{
  "head_dim": 32,
  "positions": "rope",
  "rope_fraction": 1.0,
  "parallel_block": false,
  "init": "uniform",
  "learning_rate": 0.00234,
  "lr_head": 0.00261,
  "decay_shape": "sqrt",
  "max_seq_len": 1024
}
Each number is 500 + 50 x the weight over its row's rms, rounded and kept within 0 to 999. Layers, rows and columns count from 0. Numbers have three digits each. The size before them is the row's rms in percent of the matrix's.

# layer 4 MLP up, 192x160, rms 0.0909, rows 149-189, columns 0-159
102:592453501393438388593392530500572397481411445487567501596517441450462521490464489544480507480451456451430451499548484508484546498499506448524499591523477537471518516541503501517437527492577447508533491561517598469489597467490470586421463443507417501449575587474539522535553482428450539447529525493568523563416429538422532468463485486406485514543566485462410422460480501472524463558468517442492536453517423543521499454461507541496487474424433528496471435501443594384534598486476497
100:544489526469462598487532483471493550521458525569514530519519482516416436453398391595512504504474532511473537544502535500509485513475454457456491515566563579500504352558478576595502487607527528530499503457471495486496575434527500527469451467530657456525551552483471574470457540507406521457462477525443458478512533464459548466529493430473546487502382456424457467465463443557546543413542534556511444605471529482543490531413594523516458513586428435541500488607554506407577500499427506
092:485599544452443503440536521483479567488466547546518439535557522522567428528529414498493495528524510537467492492491576478559508484414432459476474485485489545522474555385521369601537509541558517473467559444407537443520504556490576498560399455534507517473520504578520478468544501535460467480474482456389417442574438589482523507327473517451487516495420446486503537452543496529455513433417546568502482602468535533472512454416490485467490501436536430475531576487621537403548520553514456
099:451423492480530489576537443555458502499491513491471523550427469468396437464585459463532409594593474535563458562489534482533481457430514585545558484506526482501515491470469414504430450394518495465513564387543444500526522568486495513586524529469439386490495520540456478464461461423507477495614495442521532511517500464526397472375499449441526404441467481498462474496456583490625456442529513555570571488449494535599575551527464522520448512444483453507506475449523505427510411438543568
099:460509376487564562557482479482463500469516454489505503564535383339479499499596530564557513453464453492427532440480424471548453549568584551508444501557588491522551562408507498506530533422429560503457482442395511512434487413460506557410545448437534577463568465572525556483476528480563520482463535512537498577476594456505570486492479450458517530532421507484444604539494427516489521459503519430513544524477465467489466539468543494445545529451440567471520554471408525518421424480466414
095:414493473472527485491440548519531396545440416455556512571472615529452464566549423503581526534474485490478451472492534501539614518601501556453455418494494484491467454481445582544531568411406486484549449543491537435585477472483520504497454556465545447424580539437598453503394462521496570524470525502557390382457587554472468542522488558461547526524429459511532488458538495463446485432484491509537496532526523591499459456505502565555411543524514537486595546517489459587502412441527479
101:556439454387468499521606472525487523431526520517466445396558467522515402546511470467507501535441544539514525453431414409596462605535506499577536594457450450431552631520536489430445543500387564470442462465483525467560555540622536451521542522534446526469450488494526550554490372501479550528417461506527486471471537484544453543481456538434559457499511491515473492536469584477432515452535413550524478414379560510458473538469540455526479535498522557519498462494439468525551576483496529
103:523441404428488547542402545502490547455511537422530476396566537465569577473515552486496474533562537497528506462457466496616486508551624447548452563498504405533578523453412483500522500548502584496557534583434476477518415486520533528473515520367436461433438504431546324541457523471546454584520474490559516499442545463486454442548527539460481498495491411440473536504514523493449530580535493503496538509432536457555483567554538436481524517566509482485447560481420504542439513579501586
108:426527381512455593424548509523488556543492474443507548502572493626472573513526474531489540576463559476443521450478499469476525488464541544517477507535408401581523479486419480440543459542475467528427557500468471544512471558505455494583554458493493479561456484415563576559543609519526466419529506514402534546570524456463466389507517573459419437416493502534428444483464579493447590539481442492610485522586520449512513583582523460524560452546448487503461508445522483589523551473522550
102:548537485581537458445543468504470512623517491596488523503502457458394499489549504514578506420453478579485525508501495498545478450431497479406547506442485506489458519472462481542468457426538532495530614504526476542434439485562436322457505545531475475425461486537444492514619506462514496474486558536543589449456448526580525447471488433555472611491496540476500572551525452535546491439516458402405515551466552559376479424479435534424584469473459540462561509447527518479495544586443502
098:463432423452536412501531467564532513459524559427547469523454441513430527463447455499444490518448546541525476468470487499383529478459614504617541460529441483531449582580547460489469563489512498506459568531552507550468443474519469528623548416450426480438532437441473496544428529435446486463447473475501560464511536482490518470472502570580395464528524450444568490382504530458397521537546520506572546448452493433545441525511452501412550438561476563562468551576527609451499497589513490
095:457421527521485426422493540534530472571531488483413442454456516479556492579439529532512497541461520478370474545526530495519531555430434456512543441526471553601477516450495467509531428492461468615496456449480525482512449540569520537587591543441597481511470527464385544531478418547518500500405507533480485602586549510576469488479505405534510522503521461515536471578466547447503530452522509584528539544606487526445535481568474476423359548457398569522468467488531458441491495554432588
102:498483465504464565528470448478434484609487518547482488523452399533405493529546411512505512524519489547551511543490488558620578559472487441518503396506512525412531468543504552548555453549520471505540489394520463542490540551516448461491538480534539507591547494572468478453554482409468448450531491430483523447604462414444436511477538449507466414476505488354479500535547365466500508429506482514479443483513500492468649477530471508574504416484511511425543573537409613491494477552411504
098:519451521550436475515443514533539472449543445479495516403440512452534521520499548547547438458493464573500532402516496561416528523502400392501464514437484502512446403578536433575587406513435485564438601457430538515416501526489484504501454444407552500565470480475521411506517448530441424495449509416476539504521473538519542465514553463506513582464611473557527469606527460545468458497467544512447437501466491464432440450614505476418426502479474593485471543421532416449470483500566422
097:445440496401452426400521574505549541533515472482516521398443546520534522502507463423431471604521453512410475590510519458553466571531480477472485440612488330592457472463508424613463472406518519507465475453609569471549507487561554479508495514580479556445495503564480537483461485539549519495531414534598527479446493577537502517421506478519504521529516561462517422556437553524555502546565524581575470484461533512494479570551518574550515555557506531527480544515474542512469521610507461
103:521563527530566360575427477510479622601528524502503452479553496464513536499492466456479445535521453476544478482412541529524455497457551497540498569477482494510538497488423522507551448451459506511452545491495535676383488528493434547430544478523499530526464549446428467554550493498496529528490436476466363464417514447537517429467594472549582538525523495472515499508482497473520450442462479484599400527534603408479468487483443520525542511501518418438556577524579434558567450386512472
106:614446539497594492526560546667520474345516573469525466464418495513505427547520520519476488527529440495581527490484490470552498525529483486475451480509546579554419529598481426490326537529515505558558431484472529447440481411469482553479474543509504506445453517537554555528514454552502534442512421554505452512557468557530541589485473449447472446489479462585567490511406447486470456526483566495460517554392495437532495492492569506561506470522552460498566489600445515575492483471454434
117:531461510501477450505411459515410393484459500530504461542500525531588465576535444581526490465435476482421526456510490535411536397400399479461505509478393445539463585477479495422566498463568452486434475577547592521498575457504490532579510551517619493456499584499497522480477448467423491595477435438479420491476554523444546508423452545498556538496454478542582516486526482490460501508425538559530455445510425590491507480531557518476483507516613588486563438525497598464481411509574506
129:495507417591524467585513480404451455509534525522467464567527441436447464477507465496585568566519584501535581481510558515493526471566569533597442574618434521466415475405536475504463584459558533497543584543462457514517408520408525615548553431482475522494478579426484434572493516487600526435572535537453443568532484469499517452502508509455509515448426461520472510493457451547615462555500525537497513535412523461495460476478440516524520442519492512463453530436471478533597464490613575
112:400534495480527447562515406542415500456522558517568599520512498498456554516483560538473517467529408425506563498421519430461471446441496557502527488541521511455595527509492507488463543549529583417503464479445561458594508514486566459525475445458536454509506509431487488591444475462459454486489526558507443529541358429497524548444417453447479559634476553481430613495479580383450560478504473445536596424467498560496541482546494518502588539577424474470511429541513547458479498451569497
097:508514480436483521511481469449628485586433489424453510475565381477480433504450549516481549370511444507501521524615493587487538508516494482445559429456562573489443393486518530431439439484453418550538497451465459451445550513474527500436415547595443546472589568498593532442514448453510515543569451512491512492480487514485503586540482466564544533520445474464499444480464463455496457510479526525536558356460537586438536503462481487579465487524576611406523487513498496447535557474489579
097:586446514395533603459493464478508474494502514440563554448522452399574453535487534375522473445533395512383477542485507436486534464670460582478402557486426428497457513433483487471428525461511503530432481495494544433540526450613476463443466540554548557507554498511463587563461448500502510509527453528432461455419451495556543579532490585544529520504430502595519552432503461504549553556454497515538535459468527521480474501503522536504530459497538550514594424564428469527496474508476420
095:547520443521566443475509493432561534523550570527520514440492499552452387547578538501524484554472508508530524482449561520533636537630512539483487556492462518506474478503624581505543519534459494465572461554551460478537465530519591517478452515451498471496487534492530533459416542455519461578534547527508444502434452541391526512513561522497450510488392543470559378550562400539483544518493461433523479584422479434554440533525575499483489364509522380523460505593492570592551518537481475
099:524458495413496590529466541600477496483526464517515396515469510476494493522550484470566520439483471653444530518494473498540421452599479509498530453486549495449609481476470487440467407549437551420474426520399568453569612484494517525492533521569480515507499487600452506561506362498513521514497483466532529481488499531411614498505486494503496603456486443557535492583526387488446411475516563457469468403450513483480497503487466502505514579471547546487544553564474393521422435427561500
095:490324533418498497548415503497413536570554567495461536474520526502459452474401378524582502489433516509501541550465504576503485457562461514453579448523516484363467487550388535482451489516524542553492442481535528484456481515486514589520569473597448458459448488412453418416533489437530452472479504488507486483395516504554451462526548440496464451505498517524416454509491537520536460438385579465547477441469449439467476586461522514551483482545578448511421450552482422548470518443465466
098:441586459545520599522471492471439574480511559526522557467553404547567552508560514511518527583474524535600458447512547465456553499634498561533494524451506552465524565460452540458431573472568472457625548451419488480541515502505483531425392428462399419461516462527517448457473538547571569453443453475482525569498454512587514489584563522458434525507492517613598517582467426487479522513514550523548438560435467474437444578511534509462513488483479454501496480591541485499494435476422463
104:494470456571585526502502504458481482575520544539507527543474398412484426505562473547536538518510475552567515523519437458482503488574507432500425632426625533593429477592525547485440552518449539515580427487516497600492467550520438518377502499482497479532457495502437536506493596477437570419532533427548539564486570478529450498583523462493473429533489473478553502586442524421514531512416501470479523512528476498477566483499464437581463527590392487368470454442512516478539535475414522
091:532554561439490508502465554578505463477519513506486577416450496552468526453554494542437463614469405519473557471488472515411416473549479509592485462486476499494526485382521491437528582500499467512525634586435537467562486506414485516597495440513436519432537506552496541436519623457551470537493518562590398553434486592520505473512505513482505482508601418502541559354552525549555572485521478449420530526465485498478455432488522562418511444491497480503493394551539491471545492465438480
098:456587482427600597559372445627467490510468527462484538499518503477566506492421476495512478477582523526543469489486615500545530483468587482516475491519607529429477449433408429398433507423495631501467550545470514494551553452507507528480575513633501507503511513566583490465567577510560527482479480466527444425543511517529533421453456576425484465523493483528389501403504555492506432517431572521421531465536518467492508510584564505488507474453584522468545513477415527518523497502498513
101:518550531436390533504531506503500435593418551480504506528501498527547526473388547459483531464441446511516454483484590583504588456503469500566576498487418486501503541464524573498442523541482552539501569551337466455478548424488500508520439485622600482496494537511490426420519509505500528556532434476475468456545592527509564479414419500441506481486462471481496482399555435553568538429511433415483471490569459532432455414523413423465505440548528536420531473512458542483444513486428601
104:533568474516450527467510544528516466531434506494478484504518413482484536455481506506507534537460472400469576494431564434603512565528557530535369567486416508495538469468514438555502523392488558420475534495386538509601539579567451504479584544556501540456513510535407485490450461517527400570485546682553450494483513530484448489449495433514582543463495515533454529513408539534495501419575519459404512550481461474441432497505556492502472490443414489498481394596577497440492481508516468
108:513480468473576561515584433514496469536532469432551552436344431423486528528460549519516521430492481459523470506516493555439564528535513432493488512509500543527440460553474399503469509514448511596510404486453495522509521492485531499513519555549576552574506515507412445546455446570582490438454474474543437461605555465568531574505445519522549470523492496595532566510439531482522444483516567590468502393514539518399461562538409505510463494414488519361423505490469356464495559452544478
099:528493545395470555467511557471468511427442499555505564493528446409513619483484462556578559551495549412555475431476559567429518530544530528573526505542450549532420607545448558408510576460497494502557529542604464437464441539440422477485565511434550497520500497490517471524540518462524525576469565342491510485523440485503531551492466493567459592482599459499513447527503457525505547382474553592484450515506556449524511448420453473491525392492525478458509516527580518499580570505566519
098:515513470404494525481490499469545506476427570501539473600483448456501459490477504509498563467535455484496485446614436471540408566586538519545413448519518527576508468507621499536582595471445502507487537512529440482530482605468414432569551453455513440524460412623462526531435525558507536443453530514537477501566464422513556532481472393441561490522545545449567510430500545534404501444527409437490473447497519613524412516510432458508569460506450528533553431522518584501492421450532442
093:529549506497509444476598513516495491533543536408478451573502458557455506543499585492506477520434445539488466481506489486458554374439560470492530460491524544501524449541416533525587523453521514539515457512464560510463436548505480488525417510448534529516428452388522449496476459557529491592564546499525535517439435544536484531571533613494506575481436509430495461508553434422528478552496542465447487410542488461475517482382462533603417536444398519453510496405623501467543403360564442
101:520461437460431517467481455574557499513503514484474473472522599369446446483466591428484476443503534451464440560467384508513478569494631546525486455468491416552506619423561390507425457535601517514478531534495502533513439468551534536498500458548478584480513466515467489493485431463513493490460502513565542481585523482552560505540480566466515511607519504434463523445623450527454510423491460546573460554495506451471512492486561527560494459488547502512598585522348532497534443598529521
094:519667524479499522486469589538611487519476547448547481486552456628461492525448484547592545483518557567490469535472478414500465462472405509582535493568406582451518560491552579505448508463520398453556463468439558468512510470550512601526598533596534523476558539438539506528548433488531477543409470480487487554500535472455581661488440517445539523516539513457553476479553454494486468466477525515458486442572505542491459571462523483487426490417481447453463426557507472457423535505533522
096:585504489502424542438555483540583381451553504414479448498436454501626437518470509443584464434515516437508518494507467514451492485461456574488455486379345569558500599454580510473496526478460534472495452472489595506522474486512473446544543521511425496451487576449605451524534498600524447607434483465446546579455538483466578488514451508490545553500647482569481532481491449504470519519578500491489443499470510446536487463567505508572481491579521529509433458443540509451428501517454558
105:470530475469497500503488532599514469470547503460576433515418617518494459556431452515520561537498427499528460619431468515573437538376622366502428417478473435503485523501482455530438513494567476513503478560472546417479461517607514503524475433526459505471453471521494494584457478444378587411442474456457527494503496583471467559533467553495591458534464539510442472463444543505507541485504485518524526540539485470544564557470519420441522529583481474529581400476587544429521488452436447
097:533550346564530436522457517506408500484529511483521486584422443522484483538463545534459469507504447563485486429466492466433461397482520361551524571501542458479594537527427402520461446468403450513566553451539492446550415413468516524527531516545557497515578508596473475451488423523503473447452521568532451549496500528467508640466483463516454474527444519576504506475537456444579500437533572528477509434554460486461561520531463551514457531565428494417447423406436464556452561504483509
102:548433521573476525442550506511556536537430446449541606450543527488632584471486544478475509471548527555475462484533538586477355469488498488598539372544502385476536429665532483537520441558528488434462485481543496479488536491534475492501522534513497478501476632567488516493420442489579534541513611475498505527403517518506587541548537507502487423518543482439481493510545524471388529549515484437460506469460503521531495476524469567479498488546595425479413526452490443450487481519396485